Weights of a small transformer language model.
Size: width 256, 2 heads of 128, MLP 1024 tanh GELU, vocabulary 8192, 13.7M parameters.
Architecture: LayerNorm before each block, biases, untied embeddings.
Each number is 128 + 24 x the weight over its row's rms, rounded and kept within 0 to 255. Layers, rows and columns count from 0. Numbers have three digits each. The size before them is the row's rms in percent of the matrix's.

# layer 7 MLP up, 1024x256, rms 0.0571, rows 351-556, columns 96-127
097:104119117120098117126142136139153147085138115152141090132138157115169129133111144137121112105144
102:133089092127156122124142121104143115126102135157122135096125177160107125111179129164150117143160
104:141140076148134098135095111098123119129148122155089159134132103109163120095088115141107107109124
103:115127144106097122105100108125131096130162117141142117115175132072147157137144129151116118103135
101:151135156123142137099121143142143149135128132124123191154126112129170104103106108149117134091136
097:090128153108119169155092151150130138099158131098151144131128074107149186099121104114179131138114
100:159158149088157152102154136115091103090112148130131138161135105151129088110116155103128140097117
099:126153086121114116102110111125122167104142158097133119143137160149113138096137138119126093128092
094:129157134162105090142111146160076145132112161141137150129101121127108089094127120145127080102112
098:166168119162157188131154173122108155151128095113170162114130135130115119088131105119116121134125
100:152135031139147146134133092143088089143120121118133097111163142141150116182123136121152135119127
101:108122084166166097171165116135120109124127159130116166092165121155073154135108147102136116121135
105:172103109116128130129149112062108138073116150145138108119164109132148113122151117136120072110104
106:143127110125127134128131125158139118122105146103135127134137129121132144133137130118102130113095
100:153136115136130100135081089144155113128148113092107105107118110129091121146129118108104138147091
100:098113111176109115099118099084110134126122147112131116134166153105146139145155111140122101137111
103:129126135074118155138136129090123135156132097137123146111077138103119126115084154092129153119105
102:085143119159144169130135132130120108129126121121138106138122148144107104103168110090088130156126
101:122137132101146083117156125132113158093160150097110119144158114146132121096086121123082080132114
092:086086108179112127119127134144121161132082144136156191118138102088159134139120131171145138095089
101:127124140151097126107104116168105114116087125113144085146110142120192138142140125139110101128123
104:146113153114145091120141142110141125090167108136129119122144156108174104152118080163121127135146
097:147136106156135132143117104105105113098166125143111173145130076135104101131091161126119142123141
101:083142159147125105174125133080158104128121187133141147143141152102140136100112113149099166098150
099:110112108165159149109097126113129159117183140165082129109126119136122133148120156103102114134136
103:138110166156089102136092120153121174132129080111141128131168109123134132133110107147076130089105
096:121166119163188146089136100102152116147094066121101135125150099117133077127102115123093106109139
094:101112110139078090146132153125124092116122152106111124132135127118130145105096106113137120137158
094:117135130070161117083148183139100119109131149113153159091105121127127128139102137128096139152097
094:147143123140119100152104133087101100123083069130094093135120145121106147138105176131125154136132
106:140150107111148110124154159111087115152133114081131124115123119166158124124090115083113130125102
097:182089161121137089138141181149126105122150129168111123090148122156177148139091154127110109111117
107:097099102129156134103133140125121115076142134123118140110113090145129139130110136149126103147076
096:100133137136111108088146167153118136142134104116187089126164178112125122101142117079107102121088
099:177131116106156118155125106125145116134117110137097160070096136142120139106123144131150156131129
104:135104109128155098168138128074135138089194124132111125118088124112172107118101154118092157113134
100:124124078157119110125176137125118166114100111125115086116106152109133074138111074176134129115116
107:174139086144115107138148145151122151135088151109112137125163144128120145133088126115059113131109
091:162154128110152165088114108144113122109140118153122100138133105116133078110107091137153119174080
104:157122099181135103129123164114109111119105100130157039164144141133132158126092139156117108107120
095:118114125145106127140134111150120156125123142066123164126115102167120107102181162095160148062113
097:179127134152152156173128116135130083160164085098134110161099123109158049140122075139095117137131
100:126116147166113159151134167140117128125122126116129121122105093153138118115109104110072167109121
099:128173144114120175168106061144108138113112096099122104118139149187132118133140111090142133151116
099:149193130206110136138168147103118128141093090130148103169080136110140100175151115131075099114144
096:161142144183129088093170132107156169125131172097118093115115087110078135101151103084128119112139
096:135143131150141126132118105156123120168121147128128117147154119160165158156083165116118129148135
102:108124094094145106102144141175147163139157157146137139117153102109126099109131092129114094148108
101:094122126110145130145121126060170156081153128123091088065092116147116117134164153132154122152123
099:161148165102071131118087124124129140112101120135132127096104102093128125126116110139143142154139
093:091143120115123153129098134126136144147092139144149149104129118101115162138137126126099131113155
096:088106136110137146091129117115126150101108127106134148102164107107089149132170088139117129144086
096:102111147118098131120123098162108136143111131132150128149130132092147129101143076119145132139121
104:138138074134128116120117127114135131183129068126128145113105145125148113123143113119099178121106
101:154110139172118112101129115186101140090130132120118109127118133098152151115131150152146122150123
106:118148130084094113149122122115126170118131165113146170084128156104154113170096122139136123128098
105:127125113135125152142169165128167142144119147181105153135128103111092105131162131116111142106127
103:074150105117129154114131093120072125092110133158143111145142153128113093118161135132132136137157
088:141093158118139098154118111144080145156171139124178131104129110122153136150147104063118105147139
095:151097126117137124142098167097126174150063136118132089129119169146079131119140114112098152174088
096:084164138138113099075146110153163143049164172141176137143155134131139121064116141110109127123124
097:118158148134152141133139148106076119162118128144116117119132164082126153119106162145146163119105
097:150120145152133124086128106123103139159155133112124100180166176147170150116118135128123146132132
102:163154175122114116104133126143161163141113123101108134134110165138099088108079128152116111118118
098:103143164128124149126123117118132099168125134148147163092141095107118110156120169099160126127137
099:130095103141182126158110096110131122166107129125138109102098151126105136095117138114127087111108
100:117117099130065127115133166156142123155112188142114146149190157129117108104161143144101149149142
099:178145124121191157101141119120163162156141137149152136176146140118145107125097138129104105138096
101:143126093147114100124165174179136103155130097118148071101164097137156088147129125168150093114114
102:118134121106164152147137170123139127141106110145137103156156127164162116168154130146126136085132
103:076147089159120156126087164154097152121116110120129114154123126112122147135128104128128121092101
096:092121143108177141131141101122157126148168115127121126117138156110117143109132126142133152162138
094:132115106158169111137127130087117148133121143156134137122096202119130120118085101124121127095102
105:143152130117110103094122177128134113158123143135170126138070146126096134149119198100165127136126
099:102157128189127123135165139129096121127131120115104143139171115156147152142151117114133137076100
106:098130111127106130154120123104147173102168134115155105106120117142132089136117142088132118117142
107:139115140128144150125107097103139173139101120117127140119103138162177095134125112155128110134142
098:145088120087134091112121141112115089114122175132166117131114145128092123120160118123130122147143
100:167127112122153129154106152123105110094108125148123126054197127131161123116125092130086110135157
102:075187112088120095101121150099089122133147169122106125114134111134109162110135132135106123145107
105:126130095106160122081134154096127168109080071116137141133128123144107108164132075103118144110116
100:110108143175152098144143133150175173143111125152147107135072122157120163103156081095108127144122
099:148127120147111124149123121132110152122133117142138158142113135126101157161163102120155132147122
117:139099097126135108170134161104142123125149098148073171159163131121130119120100111151120140120107
097:123088121110149161149149107073158164150170087163099175123138145170115090115118160107119114132142
090:138103104123183128144122096151111142183112157136152120141151167140137085193123130142113105129081
098:151073151158127175150177127158127142140113122116090088144147122129146157171178114122112115167126
096:117087132141133165146129155102104172175112135074141136117124153140148072174117114138105135094121
097:116133118163152088169143134146130133084114099137137135134132097154088091123135142151149143087131
101:119125129122122106135127103131112113092092098138137140145106123081143112110144101114148151069105
106:146165135130164146106168091121135119143115117148139105112117161117121093119154141099125117121143
104:144121123124126088143154123136138089131138154146147133149134153121128123103136112154106110126127
114:119101163149117133120107111126121133148117122146100102098140143106156101130148106088114114189093
100:153142093189113121127150141181112121131134135125135159135142123095140088125172152144138122100145
096:119181155156157149129111123090140142136141093179102121100094127144125102131133115114117130148117
102:156119107098117108132149134152166169116155117112111092139159130168147136148117112144112168126104
103:149138170134121078114096086097106128077108116100084107151153127133134074112086127163087100121159
094:109131155076127145112134102119122095095156143116144138122129099171111097133135073124154118108089
096:124145110137151135154170167136112187079112166173140101159152117150131157097121107122105124155117
099:132146132160116112162157142119126135080112143083137102073122148115110127135103110130119097141126
099:115078142119135126123142127088116123100171133116158099097140142155111098153118132137125130101124
095:122109139165149089122103145108128105084148103132138119127119111111082080156153147080108137135117
102:120130116081104105139165123126103155074146130096163122117074129094139155101091180121082095170123
099:123148163139135125146111168082137157117106119128121089105122119152079143130156101111118105173090
099:133155130189119163122155114104093098118140168124127139083107128158162128162111123138091128130155
099:100125089132148134142143120169145120099137140103118162060150093131118130105139117165089123118140
108:117121134133132153154148123100170132163134139157110135135151157156144142149124152167116098116171
102:126132105119108137114116129112111182122102132169049112115136120133135115113103121176132155103101
107:123149108129130124131069123132114146115194132118073074131123131103098103147112099139120108152099
104:100127135175150118139092134106149137124106144111143137170108128140091120118147101143116169106097
095:133128116139129111101138136132116098149174122090131145148121138123122126117132090103178145151126
102:095116095136116111149159152132134112134147149123117176115131114126118142133171096107146122113134
090:120100129123122097134120165203104160140140153089144151151125144148129100148151081128111119117138
099:136117101158149113147105172121105137159127186088170168112135125149121118131140187134139085137124
093:174139107099136113140149124135085140111123105142093123168128089142119143045151129123124114154155
095:097137123106151117159116121171091141139080133129111089096100093115095153130128150137163127150100
106:127137095126178146118154138127123089123160164157152132127095110175132138172144139098170121118165
102:112120112179144141133108111125129110160101112119129085173092128109166118105096152124114123163136
098:111109166107137125141140143140165127119084078118073111138170132149087145093137129109065156126138
100:098089083129159132123103098099109144149138147126151166094152118125125083064159113145081178116119
106:149140112141140102118118161096134170130140169145117107145123110149125144153087099155127136161115
104:149087112113099065101130111125157143126122146107137120142086129108173123111122111122124126110128
093:101094116137132121097131137106138170104156179097144148058137115132157140106121153125138153096100
095:116096163146113090135115141112137143147160162176110130130130117154153111106117082123122104103093
099:112113118148086154166096126176156138183117137139089129114133137112131101125151139134124137122106
104:129118045130136137120132101136113159119117202144134144098153139133103090100105113137100140127099
101:110126161141122143146099148106090102148178099125139110096174113129120117129058119196110119128150
101:136076119105096121123140112121107154156159174155135131131164122154157094170126152120130120133129
099:136124121097096130103136150113127124157145108122062121107139089077145163135116104144140123079093
105:107148153163126117106135156134112106101115137172115116116142133162154118133145153155139172131116
098:147112123124108112150133107128134088124141104122151155151112100080122102142146131150127107157105
097:134142136133146127099175118109121142178101061139156133167108154133146125109118137135167159084135
101:111142083179118109106132113139119156149125155162128138115152131182145095136136175191135147143124
095:111116085157115163124111128133136145087121087141098084153100120136175117135138083137137110130156
106:148131166128130121156101101132123135065127110089098100091118122127169130105131115152117104097150
090:128148092126122150112130153112074114129137142145126103128189119146116128066149126093081082116150
105:146108118102147133158144134102123117136127135140154128160114130180118118134107110126120140113115
095:138125133178162074153117107092114153132137062108085113181136111137128084147135117138096112179137
098:135086121156106107102138107097099147097158131119127091138107095120091112144118161136114107103169
094:158096140130149154118137117123121136171079109118119126133140145096144179150153123130144180147120
096:138154093142169092076080112124112143111128120117122136102092167130115113099123132095114131169160
097:071064152181167135129169173098182094120102128126122128110120126179153166100141116156122161128136
095:141151122112113065136145126146142174141109157134095146176117101162122103124126105080151131083111
104:151132126108083146095128125107162151118132165116127103120136151159152164109170147143157089142119
098:073134093128124145130141125097173134161103127134055110106098151172090110171104120122138120088108
090:138106170130136141141153143142064173139083182112127155096126078127113145131111134168108117126100
096:126160126160128108147103155131146101140132166110148110146113127131176100154105106137122128158132
093:123142088094145125105133112124139099120121138146175203089133127141101121102118126106108134094047
099:113175132119130132151138141154117159112101098134082173110122107118090119145119125140127142100104
102:147095125125142104144095142084132136153096137140144153147156159083117131129128111110124080159113
105:133113092168131156179158127148103125120114146099126101132144112145111129127153171147124169122162
097:111117105120141093128143136113138145107103078099101096100121108154112067141112131161141105162160
101:144143093148155122125137104093117144126133085125141120117137132153157127115120127101125157111141
105:143123138093107166086105081124174122138107088133129165140135108134149134110140141066122110149128
101:122114127094116132110102083118146100120110113124122132088135105133119129090102132124116124109071
095:121109152128121120183110096116136100125127098138144084118127124158130113100101073099101126158132
090:122153141147135093111092126136144134094137118167081125133113149099144109107131078139129181110151
096:154088093144117120176104103135096140116110118128117157133102135077105125135101155106137108136106
106:162122124131165138185128142110136112108116106129123138148151109127119096080137151125119141112141
104:153147129133096133117112131149111057150103130112139084172144092104160099121123104104120124157145
134:131120115162094116077126157129147149167139148152081173113094115131159125097094140154106130163096
100:087147129116104147143130105128104087161144151136102122149132125114105146131126124136107143141149
092:139095127169158107134139141108120083123118132142171184159142148105130140116131165134110117110141
106:124115185105127109134142116119109173129156166129138125139128080119100132106118162123096102125125
096:160133130118125129099119114148127131098156086104153087138132098109141109116154172144173146150131
109:135112137141133098097115116182128186119110151098118134109141133119124081118109125195137131157125
101:154168125158110155160125111118158133115129104123130124178151138132147148119129155130115117142107
103:155107155096130169101102084156116100131104162118178145142132151114167110144139142159161153135161
098:143118097135146171137135138113122099187107188145154139080159141126161126123125096133110169095123
094:138146105135152125141128192135133183131108134082115126128100146119169165134149157091147132124103
097:182128168118088112122136117135145140131149170104144129148121102124130137140129172103141087096136
106:135172118139135116097117134073096112119161135140105151137130114166130130175153097135101143122141
099:140140129158085108184140106095146133114140123155104112097117101093087094080113107109154128122081
102:148127138131124153114123071169129150093153115098140122154129138120141145100078122144102145116121
096:129155135134104102144108146093132163128160161146191116122139088142165120126150097142139122136137
095:112118137137105078130114153082113154124168155097147144123095101102134144067111101124094152165101
104:136094094154105109141125133128127145131108164149130148065173111129137135111145109157145109129150
099:143139129148106147115134093119126112126146155128111108157142147111154130133144137109134130112112
108:103100086105115126110112163111104157131150133137116142115151147148119119134149078115162093134096
101:153143138092108174167105183172140181084093097137110151087133166125125140144139132093134108105137
102:136104092151107126086129107113187115155113169146119075134112176112129118132133168132110099137118
098:129098112151135182097152120172118135102138119125105145085150164107140073149128122129144100106142
097:106106165133152121142139135108110151153107115148143142148114124115155122090119136146086130153143
101:108130174142153108106109129112173140145124116142165087104116144127114170170133136124118146121124
104:096122126093126090131144130110138143107132170158160076140107164111173068127173151177131162104107
094:128134153119154119095123109165107111121130151129106096132116130076112109125132137117090113170144
106:144090109104144151140174139085170125160171114135110149123133128118153152078118136122118185166143
091:107119133099110117185114114155105117103132140074118106161155138111108110150112152101128138111077
103:118058142134103144130143125169116138159183120117141117096084100070148105144122163179103172105151
107:115075129115106116067112162103163140163076140128190136139135154156147126144135132106096089164120
100:122122114105072110100148120098109150103148105119109137105098131154096102162154126135133121090156
093:109114159107150124137170098098104142142093138155114134126133122114119140077116134112114098135119
101:137184134164119116104158154176090119137110128131138092118105115099112152141102142129125094118122
093:099105125147116102115149107122145149110108091114124120093112103107133150099149124132087106119156
095:140148100110157103130129095137156146112180111117131078096117117125134126131125112164100106179132
093:145162111123150118122088104120102103139120131127117119116096148120117130112126123116146152128119
103:115128159112146116145097100098125135135096166116099109121117137099065117138100102132139129111123
099:123110163124107117158133124075156135140140114120088155147081072095128093158100125182132150156135
101:114137124156160209090171131149126120188098107113146124129122144151166113146152115109145140135120
100:088084139144134123119114075138166112101119092123113132132154139125133140152115118116062094130093
106:128133110129127128130114140128092113072161102097096152139173080146147153078116117141126130146133
101:150106133094109136122140180132166162109135135113169109100135119125107098159163115118132103153153
100:144171137106162141120125146111120117121116099095116132131120102140134105101082164114114113122095
097:137183154130140116093118110124111164104153125127121119118121104130129104128158122137130129106134
091:120174079133137103124094150149127131117156132161102123113130159141133126131150100126105129153124
097:108114151139097129116109102136136148149103117112142138155115113147152118138124085129140121098163
# layer 7 MLP down (transposed), 1024x256, rms 0.057, rows 351-555, columns 96-127
094:145105119111119144116161130181060140096116102128129119156129116130154104118142075127102169107124
104:141128152139133124105122141133111132128115095121126163133124055106113154131146165102091134152129
105:161129174079131108090128126100135156087124130100127174130094119173124124127158122162137103175136
100:168130140116154152132133114094165113122126159124112104137132129118098102082082122126174114144113
103:148116106107133163135122142131119144084146089109090139099108154091105158151088149113136113140141
095:098141119123115120128171123152120120118120115108099139102121151099126117128143103118083113136117
094:119090123134141103141115134143105150145132134111119094156156138111128104083101092152161114165146
102:150129168158159127119151152127103104141127103152121121146126111129160108128131109151102148150179
094:128108151092151138132157080110132112144142135131125096123183102114092131133115088154138132157089
095:113126114109082106088087112106176119157153162141103102113090100099168131108145121101160133129108
103:118127180171095097134147121113128091148109130144141097136127154149140134116116160152099143131094
105:116170122160109149133100137168118138100128151134116110106081152118171118144125100139103146167163
108:159099143152109155102126111131155133133100166139130177149156114147167146106114083105094119105107
097:126154080120155164120123130131100149097155168118087129130115150114129122127125148161154103153106
092:119135128120140126161161159092100171150077122170133162136165065151129117154092149123125135085143
097:146129168158113137122113143132129139121129161123174108078087094146094106070083156153100124105150
108:146116145123141098124125162139154139138143166144061124184125127139132137122119112121150136119127
097:126108140136092084126135084144140091133111132139112113143089068145106173165178138133124145110086
104:108122126115088160139117112140151136107126125140131137119094124091114144194161110110099122125137
094:187118143105146112120100156129054129144142148162144116136134110169121123101066108097155146134165
097:146118108120142107170110135097109119120163139141127152121135148133086107132151118091106137116108
109:100131149136101134109134141143127110124125141121108162134093121131134116144160132132140125118120
114:121112135143137114150103122149159123156095117133163115150123131148108165142104162125129120168133
092:162161115130117122106124131123109165148108127140135132122140110160116143174173141133142127121143
097:124129154099108136112156153126169124111112123155102125115086118114117103097109119158076179167123
106:143141142133107134158133132140162103108130153161094126136099159143114139152158110148137133145150
093:142179132106096136116172135143142121070130143137177168153116146146133139103132124127143120127105
093:124112133179151122132145117117126127157132132157181145096163120107149097118145183179145168146127
101:128162135179119126132137129113174096126143105133134129163125091118126152111149111134131143117119
095:102125119168141117081101106163086120095173154121196139123148098175128097127114126127149143136164
105:142112116096140184142139151141143130146106146157113136123166107151082154151130147068102155131080
092:102139133146139110128149137138089169150092109133166136164123155123112119113146141133104162114151
101:139167134100083121134183152123135145196128139133115098069104125159149144152113129142140114151124
094:129166143119109145113137101119110114127105196113140148137098114103134139137169121109150183144146
098:098135107169130138135130157161079103121153118125169107092167143133170138116105161123164081102165
103:168132164141129124142108107180107104089130138142170130140108117126132162109111154084152119164131
097:127140117158110160097143157135146164147128112181102125169137127120081164159104121155151122096129
107:103126165127144146124132120112105089143148108132161146144120125140115105118158065095141107134106
099:100121128132159088138150135097149122138082125106136110130154147137123149123123154142141117106180
104:102098092151126108113142129124164146131103129124092173164132127124085139136128095133123180153133
095:113140108121166144165122157118153116162124163162169107147099136146147141136123131127125084176156
095:119126094109110110125157113140113167137109132107137143115130162110113130127118178111152114155125
097:134083087124166133147089090096130096119110118110109126117148105126127119139137146110146121143121
100:123166146133193100151082174121076138120113148154127122147113126121110103109163120131062138144118
099:124101112147109138133149074116082097082140139137136128101147083146128141075147090119151164161175
104:133118122117106123168071111106109150105100162179126119124132147149135112196135166127132138101108
100:115169109084099149138109151096125122131147073137097147116088110091096092131134129140130140128149
109:143156116150132137123103114125159176153142139171135134197129164106177099156166109151150103156090
104:152145090154138128120164175206107123141131136120130123195146163150120142159103111147123113121122
104:091158122150123092175122149139170095165115122124174129099104136130115084141138099185151118148107
094:132141128153115125087129104117100138157120118098105107112102141144126146115148152106165131132106
100:119087152101142156166141175164096104125133115114137148137107109108109087115114132141137134143137
103:154121133146135187102075169093219111122137114149087086139158104137143128149113107135153109108134
107:137143130109112139131124145107163120108100148096164067098090139080136121112099125160140141131100
096:140136117122122114185146166145085116075188126113141093091106136150124123145130098125141161139112
106:154119139072120105131119118079126124115133143114162096155121183113123127140166093120123169138138
096:129120085159125118108140112130101143131165123134122096111086149144144141134108097147142091135087
090:170156121151124115176081120093091085187149138111093144139110108090100123106136101070116167122126
097:114147112114141124115134097106116129160115161145079130100125155111113147106119138137131097122138
100:138173149174107103110145136118132080145160128145121105133169110097134093101085128145146125143132
100:102171162120113160143100129126129160148110129120133134145116098110117139145132137176141121132132
094:138089123151130137146125155095182105114163114128154085200160125186176115162104137122119109121137
095:145150134145159172118136123168173128137098120138136151113113109146110128164102128104160095125163
103:160141108114105139088077111188139154118124116149095126085178131115122101133190104087149169115099
100:101149155120150103134168131107127101113079112111127174161060128198129144111089124108148130110196
096:133127133192148119147170110147147156107145149096133138103128084117111139139125140153136145100116
103:134122096138142140148112112124156138106143105110136128110111138138126128111098174107157147163129
099:157119134113132106122134127118109141112118131148097150100147104179133097149142095145108149158127
101:132140164132132132146117119102124099106134154103113162145089083096086129106124087113130164117174
106:144184103177143114102113132151105139150091128101084116114095127108118159102119117097144137146140
091:131116129103139070126163161137098152136118135139099159142111118157104136086189142066130165136140
100:142173103110141105115102125145106157116126114108188097158129097157135113140128127139149107137138
094:132147078090094127107127110153145118100114124102099125135123056109142070110130137121180172146171
098:150181158154129167143106114132143156074130148100092115137101110134144169171144127108083159151136
104:139075161106173132154126115162128146133125121106142125121121116184132124117085140141129154115146
102:135127119147100101144136150138131108102126087126135116184102145171133149114128105119105097137130
099:148138103111103128146125168100101142157149080115101127128122128064075133162116138124171133155142
092:143120146157105164156103108139164121117113084133119142124150132109176151177134121130090112099115
099:094132151164144137087154117165145111128193171154119138137159142171113128157149168107160133131113
099:123083135080100158175105113117116116125153112126143108138135147158147109110133117153171103158144
104:120083119137146144142139099180145110117168136102155105135082120126186137127162149094139133159104
104:134111182116103111120120128088084094176139165102129138108120105106144159165111140158088088116158
103:119144095113112140170148094112182168156086072120111131102148133157129120154125101153084177117095
118:140054149130170142151203131088149124140130164175112118134121176132201126129138113146148148130125
101:125136119135126135162142154135107123088096136111099134157153141085128139116102124139135169100139
092:154136122118117108110140117143096122095171087160135107156113093140165137116132137124184137147130
104:094138141111136155127124158146135142108116122159159169109111155166149121108124105114117139141166
094:131129082115148146163124095121135093115157106099088114069125111107152142074128177108123124132107
105:093109088132128143174144130126173106163116144105101137121111163187187159106105115155118154135128
091:186166125168118146137128157129141136129148155122121149129162128163113121178094114168130134147118
111:131135138121118146123116125094157142110078149085117137133135094157108118124091134134141124150144
111:139133127087098144150076146121128124149114154189170119118121137121112108133119158094111131142147
122:107091164128099159183091109122132154121131121153116104134134130084131105128116114107109160155111
103:111083158088137150096129122108127143123150093133140161156091136119093083122083092135111151148149
094:118081151104080104123136140140115159185137129114115107118151064115140099120116137151126125132155
100:125103132178108123106138106104093100162121154149107118147104124079125109113144130158157122136151
101:127135179142110127146145092150101162138100132115168152124095115118140116090143130139125129106150
094:125097091117133133148131101147142100127116124135122097121111154111136170124123131129130137106162
088:151146135125155129113112116127167069118166095122127105111105149149151142142125148130162084113120
103:150121115107126119147123104102181121157088152098149104141142129119179158086088161105153137173114
097:112157095110115129152081143166120117167102111142120137133140089129142123137178130136100149143144
088:102155106167111099124156160147139107124123132134107129148122115115156144121103083126161099169139
107:132120166121152144123125157180140108134099135147132136146111069147131127149154104112107147127112
098:130101133077144138156131130189092162135137134158131149099176123102121084146109123070119100124138
095:144143101108110111114142142119125122116137090103117117131144098126156139108149127083185113119111
104:137125132146136158159150106151144117136151112116130169124108156145146112122140155112156140119127
105:137126083091116112081102083126148135124159144122152142124124135098146097144143105089081131134140
103:127147131169147123133125116138092080133120134100165096155106129095128129108137116158128131135128
107:119160084122177178161137121098164112091112126093159115097081133139144089133099157071123119127156
102:087133127107132151138153141134072160162158120178136119108114144122129128143147100124137064166134
097:136079111136146140154130108121113085086161111129118149154149157159100106112096113145097113157114
103:135152102105142130130107107124108133096108137188149146184140144097133167145070131087113119109101
096:139152101121145115142123127081189077134128128159096171134141111090140115177128136103118100170132
099:142129139088168118093106123112158169141113113112102166126154127097147111100136112109090178144161
096:103096129191154127094139132110149134134138138130117116079127103111126074186095107114116106157131
094:140157114108119151155121117106164160103163112136167119165125161134145142132142106106082120122108
103:137106157146107109162130134128127164093114141096098130105161143074176146110109100168125130143070
112:127122152198144160155135101084127151141129074064134112127159162115162134141137140114121110091116
095:119112077109126134145157104107102134094158171103163134142115160109139198124136143137117146113122
095:179103147123139114105136120141146154138119131136096117154145126095134134172112122066176108158122
105:158137106137140162127149141158093128123149142139134083150099176122148111146124155143109117091129
106:111167123086147102125144123127108087092103166107089153141179136147156128133156108093121139122117
095:130137070139101158181084163149112127126131120163115114156140155190113131115132105085138112158166
098:129155111125137137095107138106069103109121122128145124164114134147114128121119092159123166117123
101:135156070139103089116143114088106148118093078167134149120204103175087100157115149090115123147166
102:131096121137111090101089102104173135101095117161114113147093121136159120098147128135078124140137
100:137104115107113150085127148112100163147094163133111100142155165103112165153129123117102128115098
099:135125160119107113111095111119145141081100105104107140118097187092123127069181125113156124109143
098:141108131153160132129108156121103143128109162124115138111124139170133116118119093113121128169100
102:149157122096168121158115104113131182114128173099153130113134119125086145113106125085092135139148
104:162162150127142123100118113106148136146134122130125071127122139143136153118130087134124169133131
094:140134131136169142121117126111116115087141158122134115123138106090121157139119121103076125151116
101:103104189111143110105098118181155073129128091108145102164127141126135147103135125095132123139138
092:103155141110118094103111148137122109104135154061120143138153164140081168099110145133112091111091
099:142108091083109093123129128131112154182139129113152163135113101139127142110157151115091152143117
098:138125146097178089160127133143140106147095136110091105138079159124128116141147148169126146137147
114:118132146095138170136137151114155076126109089112145080160115120169131091141109112131124164140159
098:148131152093095143114116147171124096123101187150167163116125134125166111105142125140146169081118
096:151099141115133108139151132170150106166126122141137164097150153130119148108156137127102137140070
095:093130178146078139133084135103090116146153110117158141116080128117116135115124157167154108164138
101:093085141159099164158169127159139127173139145130152154116126147109173134117122099151157145121104
107:165168143112108172099078106156129121152138120149119088157133127096133117142155116082119142134120
096:093159129110117116168094141108117147147143113125126181103168128113150123133085131123146144169117
100:133134122173151157179114091092128132133092153115121151119147100112125138130112114069131153136118
097:127138109127142122167114173172141078087156075136141121142133111116126136114131082112120165166163
092:124140077125168140112125113132093121173128096093134122115121143141104115151115173167128099137103
098:125130085155113130105130094118110109119127116110159171087128144104077143132108123128160135095136
091:138124169118126132138100119101167163140135123112129104129117138099122133157146124132179142134156
101:104121100128099142112061130119164129172154081147176120086125113106174127081141151123118134121146
105:106134136088149136124141116126132102137184146163138126163118123109128077134132103083154104125132
098:151111135105145143115143086131154116113135126156168143080144163130132154152153158122122153147075
103:169129140168110091125106121125082113088096123159140109151171135148147161112152120103137139107138
099:127115142108140122159133110162169117108134140142128124154108141087110126142146136166115096134088
097:106159108116115123171141159109134116103115160085122130120146179104072084169156095154096046117128
108:104143133100136149123124136145117134132158112119129127135133149127116167118112111134143154098136
096:117075171128094092090150121137140143119106168079120161148153159073103123139102129161133102112080
094:126090136099163125157145109073143106125116134154156135121127146135135098172117130142116060170154
098:188113151084120142166147154128128142113160122138184099149150109136071158157111147146186125144104
111:151119156139117110110112124125147093118129137138122064145133128138124116102163125106112156129157
101:119118113116123138139134123158156085114138138165136161159091151137137120133136143073102123179140
152:132139128112140126122140116118185172160122145147088133130108132139145185114155110119115110146097
095:143140098122143104123111139136129176079102144122185130173148070119132143127154152125085124098155
093:087153105106112130126129176206142139167113139119126142112132167127132122115116122127148118102119
103:165151167151095080146098149117128168107102088177123087133147127124141107097132082114084106141177
096:113125133112127156136141128108075116141061176116121152116102147144123119116100143111124140091144
106:115117122143131114116133163061171148115131116112124097117109127065149150169084133140140137159139
098:107107134088130128121120181177150189136150170102105157056145143104130109123161115088144130134147
100:127123112167102115134118151122153097116126147116128153137095102092139120122160151086133166123128
097:123149142195153124115136138125155164067154112114120108117138164157090128131124131152122078165098
096:089105171110131152130137113098129125154141092154103158145095117135147123186145085119128164138190
094:111123131124154139166100114122114141160105107167135131122120134142126102101156132135150132148141
102:134094135134106124157155137162125163132126113132126130127187121067128163118157129135095131119128
107:112126135117143129143151165127138110149101167159101116179123189157104103145137106112086144127112
105:129097146079133143130153133096148142144129133123141078140094101102123082137102164140118121128120
101:139132147098123157126090122139096100168141138122084131174119134078134135119127165103088087117162
097:108147130133116172131115107162110123088114112160120108118164146127070128112167113133147132133142
121:108140165111146176152140118092128109129153125158171095145144151094148132140124160125107156108192
105:091137145159095188118105114120134158111130134138106117101130152118117089099122135159128152152141
101:108132119147101114134132104118142153106100133099107152163127152157127093116219166126136127136107
102:111136096131121146148131095126162133108117125133093121148162115106108147132121141137132152085119
098:145115143099161155130106115144121147112118140166121146131115132129122128087171131148140109090092
099:126150155117102177142170114109143106140122091113131085114118102149099094112109118124118164143141
092:111142133100141127136099125123131169112148103084117129130117155140120126183162117158126110128107
103:129150144079145118099131130164101104151172135130109133155105135154137143085096140132129152127142
108:116157088119141130133130118164118126137141096155138141098141104144117114104098121126129152117107
089:138140106118138134165101135097155142105142157105113142123144109145155153122155118167155115060122
127:127133134154128181090140152098146153130151135150152088110129172124138156144126173132120117145149
093:139124136121078125126136105100164151138131145142152105105126139153129171133130121177103129155157
104:129142180180133178107101108114128113139133086157140137115141107151114130155164174117095130135122
102:128102109109142117104133133127107119157181092136131127121150147098100125130105110105092135142111
097:111143134137102115109140145110190134150177128097111115118114147090178107122143128129109138100138
100:125089146134138124090129089201130130149107122144131122116135085125126142140124147157160150155150
104:141125148114106164143101132134164106089140130096113142095117143096120089098167171136181129110124
096:118126110137138139126113112111110115084087111174127120155153125162122136107094117129178145115140
098:108109109099117130112130139155102134142137117145132113145122142163140073132147101102089152135131
092:132094121124108131122144139145138140110118130124155186176147099108139141117144111123105087138151
098:130137155080097119113105082131142139113146153126148155146136123118127133129144138089124089154130
098:107080180117105112123100132108140127116155107116147099090130164154132150143134131117113138159170
104:087177138117132112165115119139124106125162078147123135123071081160107136106138124101135140126106
099:138140131128128083128139171129162095142113154159190145116145111157144126110157124134096126136132
099:140148131118128139127115112148132132168140115131127112141108152091094145183115132106117129123124
096:110085114162127091128096122113112107105149151171148094139146152124138127166096115119145138114116
101:136161110146163172142122127127119185120125164118144087124103124159181169131102109139131099077126
093:154119119104139107147127130114134116150132129167166115122116125156138112103119123101127148183144
099:157129146147107114143089105138177149108114084118141094098114137133122132110129140150175084147140